config.yaml
n_kv_head: 5
norm: "rmsnorm"
norm_place: "pre"
positions: "alibi"
init_std_qkv: 0.0229
init_std_up: 0.0229
grad_clip: 1.0
final_lr_fraction: 0.0
Each number is 128 + 24 x the weight over its row's rms, rounded and kept within 0 to 255. Layers, rows and columns count from 0. Numbers have three digits each. The size before them is the row's rms in percent of the matrix's.

# layer 3 attention key, 320x320, rms 0.0344, rows 95-137, columns 128-191
082:148135174133148134098099122102104110130107090104141161117121162131150152144144137068127132123109110154128117097102096118171135102135140150110110100167139148080121146121121171124146122117130111
096:117096137102115111151135169115152117134150151153111118140117072135106148079105098136137136151116154138113131133136168135080130152146106116140113081114140117119155079091131077152129142147137191
102:129090126123110138122147135104110175155123111096088122171127115131177164128107121114140115136169149130157098120146176135137129101118094149176120118105103113099115092103127146112144147183146131
105:145123130124127103158155128112117143185131137114151121125176132136146120154087157132112148123124141161111119143136160115171121120131112137143134118140090110093097091089143092115131196124128116
099:147106133125113169105136138131116148157139086122135142197097155116118147131118099138098144130120106097110115107106144169132123125108155138131110143128109139146122110106138160128140154128149145
099:118090148140108130114143125121116112119131114119155137097132134076135113125130153129065118103165118142125151077145148140164105108134117151129094131166117105094119114151117139103143155089108116
109:135158137124091119157120138116168163156148124138093105162116094138116125103127079136154120137158170118108107129137139137089155152108146151139202163116127130145114129096145118137127138119153135
100:126122109124084131142144143116118130115177140119081108175116088083124126108141075127170102134171162115123043181126129165106166144080141149125170144122133133159119128120105111124151080134131119
098:145166142147142092089114098139119136144095100087155140106109161123157125170142147093134125112136135134131145122121119126178106112143127167121126149146132118119109160173109176101140131126126097
074:139162158147116104133114106131117146127112102082152152113117107125145112160142144049155099103163125144124115112147115132150129115114112146126121120151131126129112158168114178168132119091135080
098:105091143101111125145134148121146120127164152172114136146134094142096144085106110147125127141102137118121123127136155115092136143133118115152127108098126112129144083077147081159106140160140182
105:123128142129166120099107119113096137111112108134114188091136157113129135150109127138109132131125105103185112105106122146112128155169128125131095138108156156100160141190167102135144169138118132
094:107084121110108140151133144114126127129154138152090122155128088155088125078114104165140133136134151140125115118125147131082141161118106102151127099113108143136143088096164068158124133135131162
092:112080128107116132154140158107159121136158159173109132142119100139105159091114098164137137139107137120121138119149165110092131160136094109143124092098115121133147086071156089149123145138121177
099:133128114141110138152139103105137116144149127110070105182161112112090107085080096157159128136144152142096117151088145125143140121138146123148162088125101127144157124059161113151164151137149111
108:115187153145188121121114163117154100124143109148114148065134144095117107123126183120100126140108111145114148085117113095158106070154135110099104127153136116132162155116108117092145142124121159
102:116138056108129118110102107117110087118125109126123100138142150126103127106115147156162099137135124116168110120098125108115122164170130128103117107133154142129154155148134104074154071115110135
108:139137086114076112126133136177140142147132144123166093122124161095119153133107109130117110137133134160149107128163141136107092141138132156129132133127130145105086147150104156104119061159123107
096:135137129134143132133156134077167112145131127144161114153115100185094113100097104164129114118108137122152154157122133124114113142131102129148143096145114112097149093106160094122154145123128148
105:113146145147095103119129147123133139120127107106145131082144059094173144115089133038114122140173152105146129126129120130134139097099102173143122133113150099142142122120128128165120137129157124
083:111134136130109129131145100107114145135117086087113154142150119116130071158146151105142110092163132126123141113121091160127151105110123136151159149138110133121111141158112157128092119058111073
098:108098163102115090125131138146143077104089118149188150088170128121126150122124145112100133102107129112149188098139095146132117124156096157122118107115108110092128123128124133112138115098125114
100:110096141131144135150160099126120102126107168104114146095158170148135114173139159197087156150108122134114188125106103123164099114133132122123114098100139113125160111089164126088145169146134119
108:129111152122146129118117114121151142154098111112154156107116156112159152169144159115089151133092091134134171075145131087120059102148116142154103120121104125060140142125140188120132154148094137
104:120131129130093116119165129146105129089126140119133109141117120090128135104118123108137120155142150133140075119099141157141131129111147140088113132139173121174157160149111140112192139162137154
094:134123137116116103170129153110167156149150149143154120138112085144099130099115115115135120154122148128116150117155171119116128134151101128157133105127092123112128092098139091169122165146150172
084:160181116141139107113098100112129132151090104078143129137131148151149125174153135082149122105149118147141143101128136125165115121160121169141134144150117146071100140166143160096128116113133104
092:123148129143121151132114120155091102090121132103132114109151110158141122152116150107137125109168141149121136138109103152137152108100103112101105111138163123176121112162149191156118068085120067
108:118122130128108107138142140167153147104122110119143142060148079098188155174136157092108118140140139095118140116116075124129138120070131153117091126096156144161164155119175159164135130126138138
104:106110148133112107131137130172147115068120128146123128073124086093158142134156132098136106136144128110130122127137070158100126139080145147104141138121179134155126137138100100142133090130116147
085:118091135109133152131139138121116123127114156174087149123125135147113135138160118204102110118134150140128124127136145149076127142095113107130111148103123151116122088146138118116131127143107138
075:137178135133136089088126095073116118129112084092136140126127129108138116140165147060157117108167113143135109130137122129149136118142112138117124117159099148101126148174127118135140117102136119
106:108164156145154108115127149110092093135132107109150152090158082141128093122157160089096119122188160160104187123113139117159133091124089094144102104149088131113135130159157120165101144110148106
105:109131170125140184121135138146138135144121150089143169111115135095110100166110126140113145132105109122157131096117132164135094135088101136148088133129131131142146118149124157140084116164137114
107:134146080142080085159133107115098104115110124152160084148156129139167152115139138170106118115133162131099126115121109133187120145187151169107184135162097132133106099138128109130118159065132165
115:129077129149156150120150126116116138105138136138066122129079142198115083176104128150148145157134164127145108171162129150155096113166131137114168106138124132132140117116093130087150152127132135
106:138127148083166108180112158078164193099145118121156129125093122106158172148121104102150130125181128108116102129116140097083141119049147138162081139098131117108119149126136157128161123123102112
104:122097149115123175120136146093178125150142116127136144179082148136074140113136144168094185104120134143135120088125111166081142135131129124088110122132110140152166121113128134106121110086089161
096:106113127117132120122130131167151167097128146065129144098133165081153151138112130105097138112140101110118138136151129086119107133092127151154070135139165093117143156113142132116113085156118141
101:123141098175088115133167094097134101138118125134126101182138094175112122111126133133111135133124152152112101126158091142123141187169127131134170100113119155136147071133116078120138165095105163
111:159149125119114123187140124113141145049126141125112114135167127104183159119120132124117101093186129136114135099093106090054123117128100121135145131142113157093135145105151164135144159126125122
104:127102138084154185127142175128194127110113143139081167106109157126105118157120123132154154143126108102129131136112141121075126063080114115114106118126128124121143163137110152116126101176102135
104:128143119147105119134169114085148096106125100179112107151111127161134133103153120113139133111143158157095102154145088112081177143150166111106162144116102142122127113115113096126179145100121159
# layer 3 attention query, 320x320, rms 0.0348, rows 96-138, columns 128-191
095:151106115133141128152120143103088114097139138151141066149151132139161130157105136156127149123116130134105131136105097147139146112119148161137185152178125158153132123142102122117092125122162125
101:146128142125121110119127133104119087153142102118159154163148095153073113134155079106107079128151097149144138110145113119122198167101139164126164165141120154135140156143102103140132114114155117
101:153146133128149103112145138105099155078115107124212157118156124157131120125128174123114089157136111122154134185129106159133107146088171129147120181129172148116135132158134077128103078117128156
097:115133134129095114128138133126173085127151124171148112127136125164112150078123131114144095130122144123115093091124141147149175130118141136136140141163111135125134101110123116093083112160145129
094:148129123117158134146111170119160129117121167117115139130099129159119134116151100092169139170105117120156091144136112170160138143106138106122126147123141120093113119141128099104137137142110116
098:094139101104106104110180107129085155128149136098191137166149122109144132147098143127130120108140117163128160156117142091113142129135137139154132134099142104134146163128159159159111136136151130
103:109135139097108102095166111156109142157163115108169136153132137093107121131132143112170138112118109140125123104101133085111147151102103130170103115124140131142135170153154157158161146151153118
096:122166124128110139146084104154146121145118120114112163121137103137078143125148090107116129130174137143149132113141160158075127186151134111117098116061133132128140110122127095153154126128098170
078:095159138159142122125103109092151132175146136090113149131105094124085143139128095096133118183108153109141140134099171152115103175145120080108095120108118120128127130156137108134156116172114130
097:164091105127167124127134143110086118103127130133150072134137149120168114141116149153110122113115129121113133135111100135162131100134149159151167153194123153132124138150124134102080121109160105
100:112161119124112147153110121164121162112094140124115131089118129124134095115154094095131102124137134138115158148121118144120141151137095148107136117120083135115124151138104116124153112105102114
092:136088111142158125114172162111102126096135147119149083141117151101172111145112158144141121107098129111113133149120088102148127101102118139148165153182129137141123151142122148105105123132156113
093:173097110144172129141147142117092129094108134147153081136133163132167119143106151168119122118115123119107128141118089130151134099127161148143182152183127157140099132145115123096089130105162110
093:103149085137117108111140115139097151140160121097163148161177148141149161143121151131152100102140113163169118169131128115118121131109141117145126177113160116134150166137160142142117112121129155
108:166144095135133134139077112150110119110087111178128107096130167121201150167129128111144163125130117131098142132112172177170138124154136113102146129110157164128137102126104115106121140114127150
100:119113133110137155143108134162128137112128123136123144143130171113115162158151089136168180104101105173125131104129135128119124092151098128161114103094110110128133136114145173131165140102103131
106:147099166108161143129141135101131149132141151115156146177114121143074123136142075151112151118132110156154099111125102104080138154118123132175101113093085102136119138087161149147150174126133118
099:097074123143126125152101153096113123120120156116076118125151094171112153129119128157126148142106117145123104132185123133132136103096157127140141119152156124151140112120099110125127119128096167
104:105140112115112116169118132154126141143155126093110137167127093106152137165131138149124146177131106155122134114129139166106170186141131133093125128114155145129120151182080092157143154123099130
086:078141116125116110103173100120129164140140133080162156103105122117099136130121107077149122144079130123149124129144149112130099144117097107121095111087131065104170148145153150137168107145105094
097:134151118140121124162116130154145135079079153136106112105111106095136095153150134145158151156134161130113143115149151179133095144139121105107136109121117118096128113151122106126153142104098125
097:156137101139130124129165165152129136105104140126135127125172164120151138101164185144105107120169128121154101150157102125122103113133120121098138199147146116085089137105132111098127126089119099
108:168106132129163130168110126115152124107083153123104111123152120180123137124149089107084119142135146109157133126130090151129150148127164123107181158132099141152133124112089107111102153099137104
105:165128128107112155121092175143153112182145083128107121131126100112125156114166140125148129129139119111117092086104145116110149158128108107127096139155133183114105110096129136109132166146120134
097:119103103135151116148118124066083107110138144113139094159172121128130135163098140153103123134147144160129141172100106154120135150144161157170177151121125151173127131128109094121101122126139146
083:094141130129121136128111094111119121145138142115129152136122098144065111144114076098119125122136141180153148132106162144076134168147126119133099091070113105140154136113103126150176097130111140
093:108111137143122137142161128124196105174137138135080131120067122137106139095147124148129130163093129093106127092131124131139080109121090083082073105152138099137119133123118133138161132158107124
107:156165140115124129172150134173167113154115129092114110102151120106198130130159173143117137144138131113098162132119110132127125162121144074108113141173140169118079149180101102151131176117105129
106:149141142128133143149124156172149155135137129123072122122105101057152095132135160146138173142112151102117159108129127102120142139144095091107106089142133158088085145183160156173147175138108100
085:171125138136138124109142122130144120116087151139149103095100137106154098093153134100133102105136125089127145142140096078148128106097126130129142131172112151115120146138150126129133107122136115
081:111154126113131135107081104119134141142124122114144142107102112137073115149127097077161145128098154133160140148121148152100115166087119114115102113083125143113148129148127129151163098138114141
107:110166088127108135130113130142128103124140171113139108097151159108159115148113180096126148157150117130139175168129170179132108150121115138072150164113151110114139113194051078117115128116118173
104:164184126127154172105102136116139115117134132147104120089113147091107133139142132091105134140123124122135151107115145115118129165126117155105158132148120181078117110152135131105169113130126129
105:106095142137098104147148116127126127093134135130140117138155098148138101099135134161114103119149163088142181139138102123121147132096157155144158130130146114141149134153132100168078123098141150
120:106117127161124099150114113136092125114148112122152116129136110141097105170094149114125087135146131189175089140136164143145149146142093104139130137130131106168154126091116133133110115145100136
103:123121154116133095148175115118133129157142114125118159129100162095123125151111084143131116091127115143120124122138134145153129099161125099107094101120111104152141130133122151115166150136114133
104:101129167136151169048137140111129130123125088150092104132134109071114102138158143120088122114125127145151140081140151135136142151115122105083130132137130118096131137137128153094125083144103131
097:130178163129146125112133124112119115160079131101116174078096142085178157130166175125161156120100115098124139147107133072124078123132097111139110110149079105128105127156155168126147188134093116
102:109143123153137113144142157119118115096139129123110093140150110138124075093110142153136104128168168123147139153102086151115132122109145106141149145130186125128133167181125132122093099121143093
108:152145188095094137104160137170126138083128135129105119105153115131135123132116125121147141122148125119101113131117105117113095122158148115175098113140126142117130196133141181160100174110128120
105:121123158130144159111129086126155128150139100141083141128100146108102139149122129078141131130102107148128084115151157134167103140139089117084074096134134125162128115085128144114177128148108131
102:076118117144120119154106138166111125093130149121109098163134116134132103125103144160129125130136140119159136140110126146136112074149139124163097113114146096155131147148102143121104113141127128
097:119096133162155153119109119137105147118116096120114137100103145140105159119158149184122138137095102108144121104128124127131112102116148134175112146145130117140111134129078142142074112129143151
# layer 3 attention value, 320x320, rms 0.0259, rows 64-127, columns 128-191
091:134125150149130134151148143141103144107136118109095127122115096107119133100120114131108158149143138149154096114136159114132094168108159136180127140160121089136137147119090111116134113134137096
088:098137093119132136104145125158141151149159168112165129143149157134123097110106106152090109131148088092150114149133117125125114162131118205114111138122162115127081178137111124128109126127147104
101:148131158115145141103169133098124129152150153133156138091176152107148096124110091116080120139120121126161066183153115072143114142146112209096137125124146129140087146118106133108137166127164117
104:111110133092116133152138142160098136173145092109066135153140110132131150133145138138088135130153167148140143112131149104116108120101143137139117150153129099106129146112110146131113114139143089
093:165096103093123118149119168187130170150125136125151133132135108125143143105135120141140067133128143131121137142116133110134147149119079181108114151136124163094168134099158113139140113125118135
085:156128113113132110122116145100149123072121159170128122108128162129169127119158088100122126150094109148098071123102097096145129117133144185069128110118099141176160163100087123135181087140124154
099:049112182164131137144109122128123164133118100119101131107095102125152144128113129138194155122158114141133155102137177156146113118133087133145112140149118082133168100091136162147064138125192132
096:122119128188129145181124105126126142148151154159097130130087137136136163160127127134172120142115130139108130133116127098115111111136153088139110124144175121122193145157099104136146105166139147
096:120129133106123127140108107124110114110126104106073139126198096194163131159147142145189129124133140162078200123103118154140153132111110101164152150125146163095147101108163118125165118126101142
098:127134129141106140136177130133140150069127178129174128086145096082165082121087104139096116117119132090172092134128164097124094146116074147122129097134115133121113123129202134139147157138140115
097:116104158167137142120075104105152082154101122178131138110123140147154154133127102132124116100083106151106171151170130118126133098168137114133150108119083128096110117131122173171137145134106154
093:149108136152130147154159125134132132142158153062089130104141129137172152163148115126135132143128142164114117136153098028125085146115151175136100137127142105108110148143152086107164079145143115
096:189163084097125123108110127115093121118082106117105124128156146148064134141143150130186152108113143113115117111128106144115132113110190153136168131156129159119103145117064143136139092097110087
088:127140129146116154170136121125090133099114176130137128110088116095132136137143144109092123143131102158107086112128082118140087150103138150131120139133137128133131124113139154114181112138065130
110:077172124172125120116155111104140155180166104118172125116086177107101125082109135158106121109106119127187103104131128127143088147160135083112137146141113082158152153132117138135124146115152109
096:119124129157105133113156170120137120097160152114123155085135092152133153129145099108109139154134117138142115163164084116120124121124111101128122099102148131114134102134174103116136100163103156
091:158107126150099117101143159134126119178123079202122135121107159137053118072106126137103116108098093190077119124148144166123119131129088124114158105114136130108101122104075126151148121123046133
097:151133126104140130144084091134155121102091128129144105157150146135090107128141137136163096119121157106111140114111120115113126115131182132109158131151101134140135141122084126141149122122104110
099:134151089170135135135114105150146149132107134156142109121159143096166131131111104136113104114118117149165082103121124125147068113134113143125105143131132123140120127105190165142124150124085119
089:153139151077081135151129118100109148117127121157163124134113149139091092095107185139147149122130097121145127128157092133119065155113117134138095117131161097156136101100096141130132128124134141
099:097106134164123127137112124102144134116150132153150132115147144159112177092133101155161157118119118158139075102134098105107102133145141079127155094111097099169098174098102108151132087138092134
085:164169069115129106112172108133147122118131120153134134149155182165084116134142122141100142142090109121167124133126139137125155128140149143115128153121133144115123135093137111111158121103142120
098:174153142120133103116153096131156093096058145106126125125167144130142122158140115117122117133113118132121166132122167130140140110172141157136157166138105170113131119132123152121199138121187132
089:116111136123137136119115137134138112140190108138126135160163100158192134154143157122174137151146116117088123147158104124135089116116086134128086106106144088136131066117173121131097131149133134
112:120110069152119134138167117139167146108172130162187120139071152134098152092104112160080111112136146115142144114137128139120122178106107073123108139097112117144146113144146108146130120136126134
098:083163115137102142141161119136137056122144143106092138161175107154111131139160167135163083112147151138131180148136178155126149099110125124119118141118130136094168106156153124126161168131123137
101:126159157116133132075096133101122095143150083112146128083169114129159076106154137121128125087114116192118123134139118106143098131126107149130165059126067122071105141134136125170128165134070123
092:158136157075133133125103098104137108094135169096149119132096119110136137150142130103126162143085147138092149110105069088130128149123175136125121079103096154165150139111112099138169115118110118
107:185125133140109145097121123126134115140127116157146137117106116123153178170135124120091135139119132163138079175143119166111134129098154124175109148117140124127109120135095124112191123163095102
090:175122132101142132129103175160124113083121161127115125134151113183170120136147174124125164166143129096119103114135086140117132079123141138120122158123161135136087119139126116086113097129097137
110:132122112146129121137121099112123176133128118092125127153083132128124142135127109150176133111135169121159105103138138159131120140141169145110119164136134090134145154125080161140121129112149078
089:102091091191150164148087122110177121112200132157137125128101123138122150142124098130154128142138092139115098156122095122132066141130124141098123105118104090152162171120086134148082144174100127
106:114152098093105090152164165121115128126143131128075114115138105154089111058105128106080079142127103154105114134129081087149169135174150102113169110099136134116178087126151099097166125117127155
096:141108152133145159146134077153134090129150158097096124153159125134164124174110107084132148130131146141094178134135115099126128142146117162118119121124142139125154107139127126123154159143173143
091:101129154141109158118135150098118139129120118134146183090124123127147121147143159127136191128113107143139074132140123138116105104093102137119110145126100095159152160112094142154135086143114121
103:133134159140109146125156169158154105152106102161125114148124115147076143122108123137150125102122140147105126154135135153106142120133131083081128129122117120101131128149132147127146147111114117
093:154118103133140115113136121151125139127036119135099136093132157132093135127176115132074106126110124135120136090112163124142162091160156142128161182160124165133138159140091147110155090107138129
098:149135141107135086132162123088098156132146121151145121106143143146108105061077140135143139111113085104132109105132122050146141159206107139118155083119143105146116105109121090137111153105152146
102:158137047112143111143140098178142136137081107121090134145098116126105056167149155116084106166122132114145175141142118147126147107146166091142111129118103118133142133125103105110122122140112137
099:128160159144122140155150127161130146094122124122122100135112091169119142119096134127143132143144149092163116096150131134099140119120143071143138168137174108114140126139128105091114125144113105
089:044100161175130160168131115191174130153189144103123135129104121126140152145100120161160150120159126113107175112128160152141100121131091074134100147132143082131154106137121095134071136155169128
095:114110169145126127103092110070144126121118090134144113127066153107104194155148136125188131117121119153087143136145141165117127129121139079144106097108118136158113158103146128168124107131092136
099:134144127138125128102095132091125142114119114107105129137135097128099101131162140124167159139158164136123112140163089139074116117140156152109131095132134127137088188079110144148137111106061117
108:092128113141114119068175181105115118150157084159139168119153090128098097091131127132053098132121110133164099177156136087119150118139122136122127078133099129102112099140167111127146139144146133
094:123133153152134135145119151131147143082133154126118115125134073151118083094101082126140135157140165142129133092136132117124174132166144087109159138129123110148152085136172111120139085146112132
087:058153185161121123153144150106128171118149099150121127124066131136072171068090148147123123113140111125133201121140176163118138142150087087112157147118139111117174116141128111140099164102176156
093:092097125134153134153144140145160150105158149110165147119134127126131106109084133155148145127133092122125159120144085136142096157110104144100086127110116100145115110113162119122118103104123135
106:107120146164113147127098133170139160134110148169125157121070127133096119131176148132147145104123140127103103109143119142106087098111133094104139118136121121152116169114120138177136107137046125
096:207134097111143125114114099144115140114113142133147131115111155114092113135168093135123150131094160122125085112111090152112161130111210158129162138142108165140102170126076122115172076136121106
094:136116117138120112152137112129130102135124111110128124104164136134111110138159115143118128135105068146123132145140121104136088108153160209121105144152067098116117172097039147167184130095089134
085:135094124127123110125113169107112151124173150133142141131148086132165118128104131105150159156159150162132097162152112099133099118113123150137086083099186089137103117105126121122109121153082122
098:102105122177163112143071143160170121178154112100103117166109103136152160158121118130175150100133089135083179117117135112154110111168127086122130136139098104116133111153111115140073157138092118
090:110116088124103122150113110123124139150132111167142100143126134130101101100128145156146121131096089135120142095144129081144096126154141138125073094130092083132157108092101119138124149112100128
093:138142120144157145125105146172169120146107118171108131125156158112132127118129107154078124131104119121136135141102116160124126088143103108084179176115118180091109163137131121104106146125107170
097:114130111136091152140138121117110076142166095147089109162172129152114084135124167126136131145118073156122126122136079161137124141120133088138154169118151129100153092104116145111126175132087127
111:100137099190104147116140140144161138151142098158151119144129120139147142114129106142136096117141121140133099150149149188110128122125119104113132171106109114092131109169150137139112154145098121
101:145107120158149114153077114099144158107126124119103135142150106131137171147174127130160130133146130137118136100125141116130133121115133114169130157144098120134112112103125136146128121124095128
099:101127171132160136159108137115129141099169140120103124103096128154151142125174130135162096130137154102112145105135118073138144113112110134109138106151134136141167167142141132128119095136139134
095:144155147094152111107111140096087162138134134160188157110076139116113159114119119127077135126114089100177089136116097152118136157100139161123134120111105142170130173135103121118129099124157123
102:152129089131078122100165140085090139125128103211104112086170176151101136112122127138091160131115110157151013108173099122098100124133124092089148131098139109160127163097086156141125103129093139
111:103114146126135125136117143099105102137116126127133161096113145152101141115180160134130123124096086125113146121138096107120161135103117122162133098155093110112156144153091105134135111137143138
093:120122081129139134155129124139128102148154137137075113132150178124118153157112093132156126124108126190116162111113093139132111143165127102104146115115125109153118142106153147126099135142114149
089:104155176138135132164064106142102172122113148113131109147074113100146108137120149116174155094137148107114132116120149117134079131109130125187087074144119106137147141130148144117102165116112111
108:112139111143093132122147094189142120165161136085094114145164144130131109131111146124146117116147129147141194109150144115152093126163115133132089185135180084112137111115114137110118154107187111
# layer 3 attention output (transposed), 320x320, rms 0.0262, rows 64-127, columns 128-191
096:112114151122090100131090080132131089109148171110122159106120177113131139164128142141159119090128101131119158113143117118152130108128132126103112159167186099139135098143141158138092139090114164
085:151085127137121109134069165141094118114137117147131157134158078125150099120120160127155142098115144155134109122137157125149139127105132092142078157123144114158122068169117127111102145145123185
098:106078095123129127156056116069125095152133120115125084156100078116124130087152142136144111105106146090133162102146123133135130119111111063163099147124143126103137103123143077157118126160113101
106:116118117128142120131127115097118116070151156106155155091145135097170121153097151145132117076145077162105110137120112144197137123142131121070138112125151103148114108162144140135119117116149182
096:131147125160163115122130117071098113150160104153135157123126108123129129128124130102155136112151108138145116127124157145152151143162129092147141112114116131135146108177125135130149159185121131
088:123116146158132120144163093119107111199112118134144146171086118121137122111102112145174106119128151114097128158112186131113158146117157098172106152147085163118124062118163101132104126182124103
106:137147093092114143119127119170177099087108156125156140143159159119086134160115141114155095115122148101172127114140099135094170140118100114167125121114140131100119133164176141111162141087092146
095:119131123092126121090147163113103150119131135118168143163113137106113089162123103118112141137124113135115133133137140149102101106129141217086137139112098141156058125104170168127119131127111101
097:126188139159116116148151116136149142142141117142169098136093163149145120117138139102098113107157093114137083142140118132116124127106116132132170109165140130156123141133109150136106103107164113
098:142110130137123109165052112124100124190125126174106139148093133172097143142166114125171136144167102126112146089139091149168136106161161122140104149122175162137185130125119110125127124120149125
097:118154120110154149165155110114120148117143110137148118154099133124105132172130129155091112165151147106118080126104144137098151147122116132128143100138093159153092110107155112107148107108128079
096:102113123124096098119140112106090106113141139133161105130102151095105086116129158107114130105136094127123175083116113155153111090135105113127131139135147103111096092122135149151089150120115131
096:145089152138146131185109107096135142121162164117130089101107101154174118108097133174071107149159131104110096151117134107145111109130142091108149122162137125197131064132106094149097127110131179
086:104095103090110124142170128148157160152119138120112141140158147132184114154105078125151127092100158103151139124116158140127160110152151133122134121116137150128148115132159122125092138165153127
113:145096139093137109140124133139109121066070172143104113083140109131145107160156164138159133124116146122113166149143118136138107116101127165092136134157191137109151147140114149149147106116099116
100:122147131144135148107112108138117122188136128113133125134113156098085133110154139113132128114087130124143139062130138144094140125116101144176082169119093102094103156107116150103131163120119082
097:108129115111161096151142116135152109125147136079157136128115111125149137180119134126125151127139133093171103132125155096107165146144122151145132152146070129147155175128123157107140139145171131
101:174096140149130120131158141095092129126146122135116120125118098147156130148118119180098156158178117127083109176097130120139112143137151110085171100147147159164119082128116101122117106153144161
098:122140147097114121194122147090088157126117133145128122143089111136118125117170130142133129126105141087143146123096132112128160132155129107117145108087134187115164128147126071126142107157129120
090:106082097120172092100165137161150095146074130071119127126153131134109136128117075126147135103150143126133149134087114147090164097132134132160142109115137140092145176145150158169116153131134108
100:156137138146130103133144098142116100147096131126134116136126137135116127167140187152116149160111115119069134146153124166103165152100137168145104185162116139112133084150132167101130109094119130
086:125116156115093115175131126119096140159127161142111137085062134132160115111174153113137128141141123142122133117110122117147085103163132147110156121175128132174103106114083103170120144134099125
101:102109136137105159186103117111154153144176135105134112119080111187123137135120121146096126152147140119106098141126084112139123097132139106096132068147151134169144105096103072162086098103129131
095:115131132126141117104159127152133119121095103108171123117122175115067103109145114123128123098114143141163131091081141136088161138103096115166115137103093120086058159148143165150135149086123129
110:145149149143148129086119155159095158106095125147084165118172115128136114186154141123179141137115109183138133128115125145142113110149156160136119135154107158107170169118113169092170138167113152
101:125135120163133130111129139145167156153126116093162129113112140140148141155099130110060171148148070135105132115113089123133101136159144131132153094101094135145101172116108135131114089118131137
103:121149122133168126160122106129154119120098109141142081110119102134107169127122123155115099123166132076126145125131136107125140129107105073145154173119158130145145126124105131123136089100168097
097:119088119128099109113167119146127100142139099160088137148112158115148122093085088132126117113158132128120099124129163151122126124156120079125159143161152126096127117127152154134118133166161129
106:121148149154134129167156116153116161143167143095134136135129128127136115126142119162123140087138145137113100120088155116123136118112117131104096125157101117109128102099150127125080124164157141
090:121120141157103110117181099146112098180129095091173137118099168093114110099126121101133134121131127143089147112089176114130154156105136141149092125133099121123095121120145107155106166145114110
115:165122150117112125140109124142111101051128183123115115102162128143149119144131170163126126127130131107144152157135108120115105111104126091118152115175166152130134084164150091112129120111089174
092:145147139140135138068158150165106132121078122148175113150157127120115122139136118161162099112112166105120132127124148151101147144068139112184095159120099167094093063143172114090142116154117140
111:126124150193160127095068116104145114150160140125135171100119128087182164169125134143123166145127097111158124140175164126113112162143138165088104139164120137149098168122071134104124112160127094
103:080114087105085152095159165127151113124142077141124126172115136132122135077123109117114122108128127103131111096150109138096114116147094055133173123102134105086072160106155125164126114148146113
097:131132149097135114182133070162143109173114121124148113154100174136124157135110095140162085093140151077116145101091132122116160118109106127193094145143121141114127083117188158122136164098120119
105:126138092144129159116133086150106143117149140092116132107120081118132132171134162137096159131143133145122103119111099140112127154152154139140166090141120111112135158108133119138123101173146130
096:116133153123128147200090110081121148159191146127152113143084091147150127143111155142127116171141113101105098164130119107142156120139137155101105086128129136185140071088115081153121115129118139
097:117105144119174104120066125134141080125097126115119120093096092104098142117166108130128138163147149094162167124151116137098123150118130121138143165130143142107121163159114151148134131138078091
104:109134210166115125118141143132109115116168134090174144092131119147142172143121130140136144130140120124102152156111146069153097148133100152094106139180112147160089107097094090108143127097128127
097:152110126113109139120126132147116132128128120126108155116140146065115128148175154125131196131142108168110143111103107120101094117140165195094139103124140106136109130100112152125085162115111141
095:148158107096082123117136148157159131081116108127131161155156172096126115178114156092134147122111145146163126101152120139102121140123113184119120137121134122109081175128159187097141147095110153
098:150168108128147116099190137159147142119093125113124133159177134119104085154133141128127137146115146150142136150117152125125137124099110148151143126107098113101175120120127143100158137127136128
100:152132151140134111114160139161129068137128152073138085094166133129088150094116159136115125150116122101134150111094140140129127146077102075206130146158117116096173063166120094118129155124110121
112:106146134161175142135078087113113141173139167129138120105089115118127175157142111136152110138136115123106105084121125137147137154125119152144091171127122110148123143102098147110155111130128081
094:156147110134077121100107107151111130145166138125061138099158181067120158138146140134157115144126126131162079094157084138085123153114124152145132105135141085061099142126092128111100160112119123
087:153161081128118156064126120158140129133103157130112164140163143118118139183137105118125130147129115146145118102179092135119098139156148151165147124106144115121127158109095174114168128121119129
093:137133114171114111094147123146105115139092118136125117155130133152106125135146108123156116108133181107185125108114124152116159156129110073183119123165136153073148137166147123107135156173126155
105:160147130063127108161219129155112102138112120086154091175160126127127129169106126112132134144110128112094142124091152120124164149091112172160118145138106156144156091116175123095158137141126144
100:135114168142108116157140122090103103151152129145099088148107072149160132078130156161121122150143126104072138145118146102130111121147127103080132141198138141159154071103137093123123129168140129
092:104095129112157093160098090103148072138155127120165108121058106136136148124090128162131089112186150097116141128093130120118198115118114067143147101149154144143131065164175113121115134161132114
091:121118131140142120082138136157119104143117134091142108104143146095086114079135098113135103116092134096162138089141132145094146160086104124172096164102094116067091146164171120126119146112136107
101:129154139098132151115122136115094153037139132149157100111117104113103099143111135131102115155124197105174102149132136135087144162085128154110142137099153134108076122131148121103149088114140134
092:123119157124165101125142126140117136089107136138135145089098111150130142134093100179127123142180145134153126146092131138100170142154134084093172116132121147131085117175131134124132126124115125
091:098171118145100146155180136096088134173105095157150124147083098130143137131155137103128133146135136118070102136143177109154121157131137162129120131130110145158168120081112114146168084171156087
098:129140116104143114104136150161182138097098131131139116090132145126165162147120115139129142068128139157144122137111168113114113120108146157120145100137092129177129171142077135127103121120142112
111:146162135131157136125111147143109159102119138138138148143153101112114131199164149135140151128122147152143109130096140091126114151101128166139102126106098142150139129122124111083142112146117137
100:156164151111122150112166150120091144103135162143122069112131167150100101105147110178120085118111148146144133163125115156117109122070123102130144096115134114120124081157127097106125123094110117
100:156134104134137142071158137105102141145095096162155117165155160098085110117119131125168122123129101162092132155145137149113120097118151124176163126084111138128103076098113139135142143129115107
098:114107124146143122122143099111120113147082132156099134157146111120165137100147090122184104114112166131088160146145140137152130115157125105135106158158130133101183111116192144115151153177120095
108:123109155145190117170086100125133103182107147057167135110101108092137134128141146154142136138125100104124155154110150122139174125100149181146083157157098140132137129138110105132110125120107120
111:119140124112148124126147079123141141138121129153136110145090156150144140151096089132148111096154137122098161127136136126113139093139127136130140147136137128147116111087139194142139127090125102
095:111134144170095121114144120107144123094092163128155109099111130132152107110124169108122141141119116082148128156163138148121121151119125127132148169149105158096128155145089111136136084149140110
091:133106109088104111096181140139113107099114103117132123147172130119090103096148116112107127155125136126130119115141114127118122143133121097097157123084194113110101116167178115126123100110118168
110:114097116112112125137127172129164121049136152093140150074136123112135111170114165126092162121131110145167130121120089137114098101131134131079160083141161116141088164154095142170084129078092162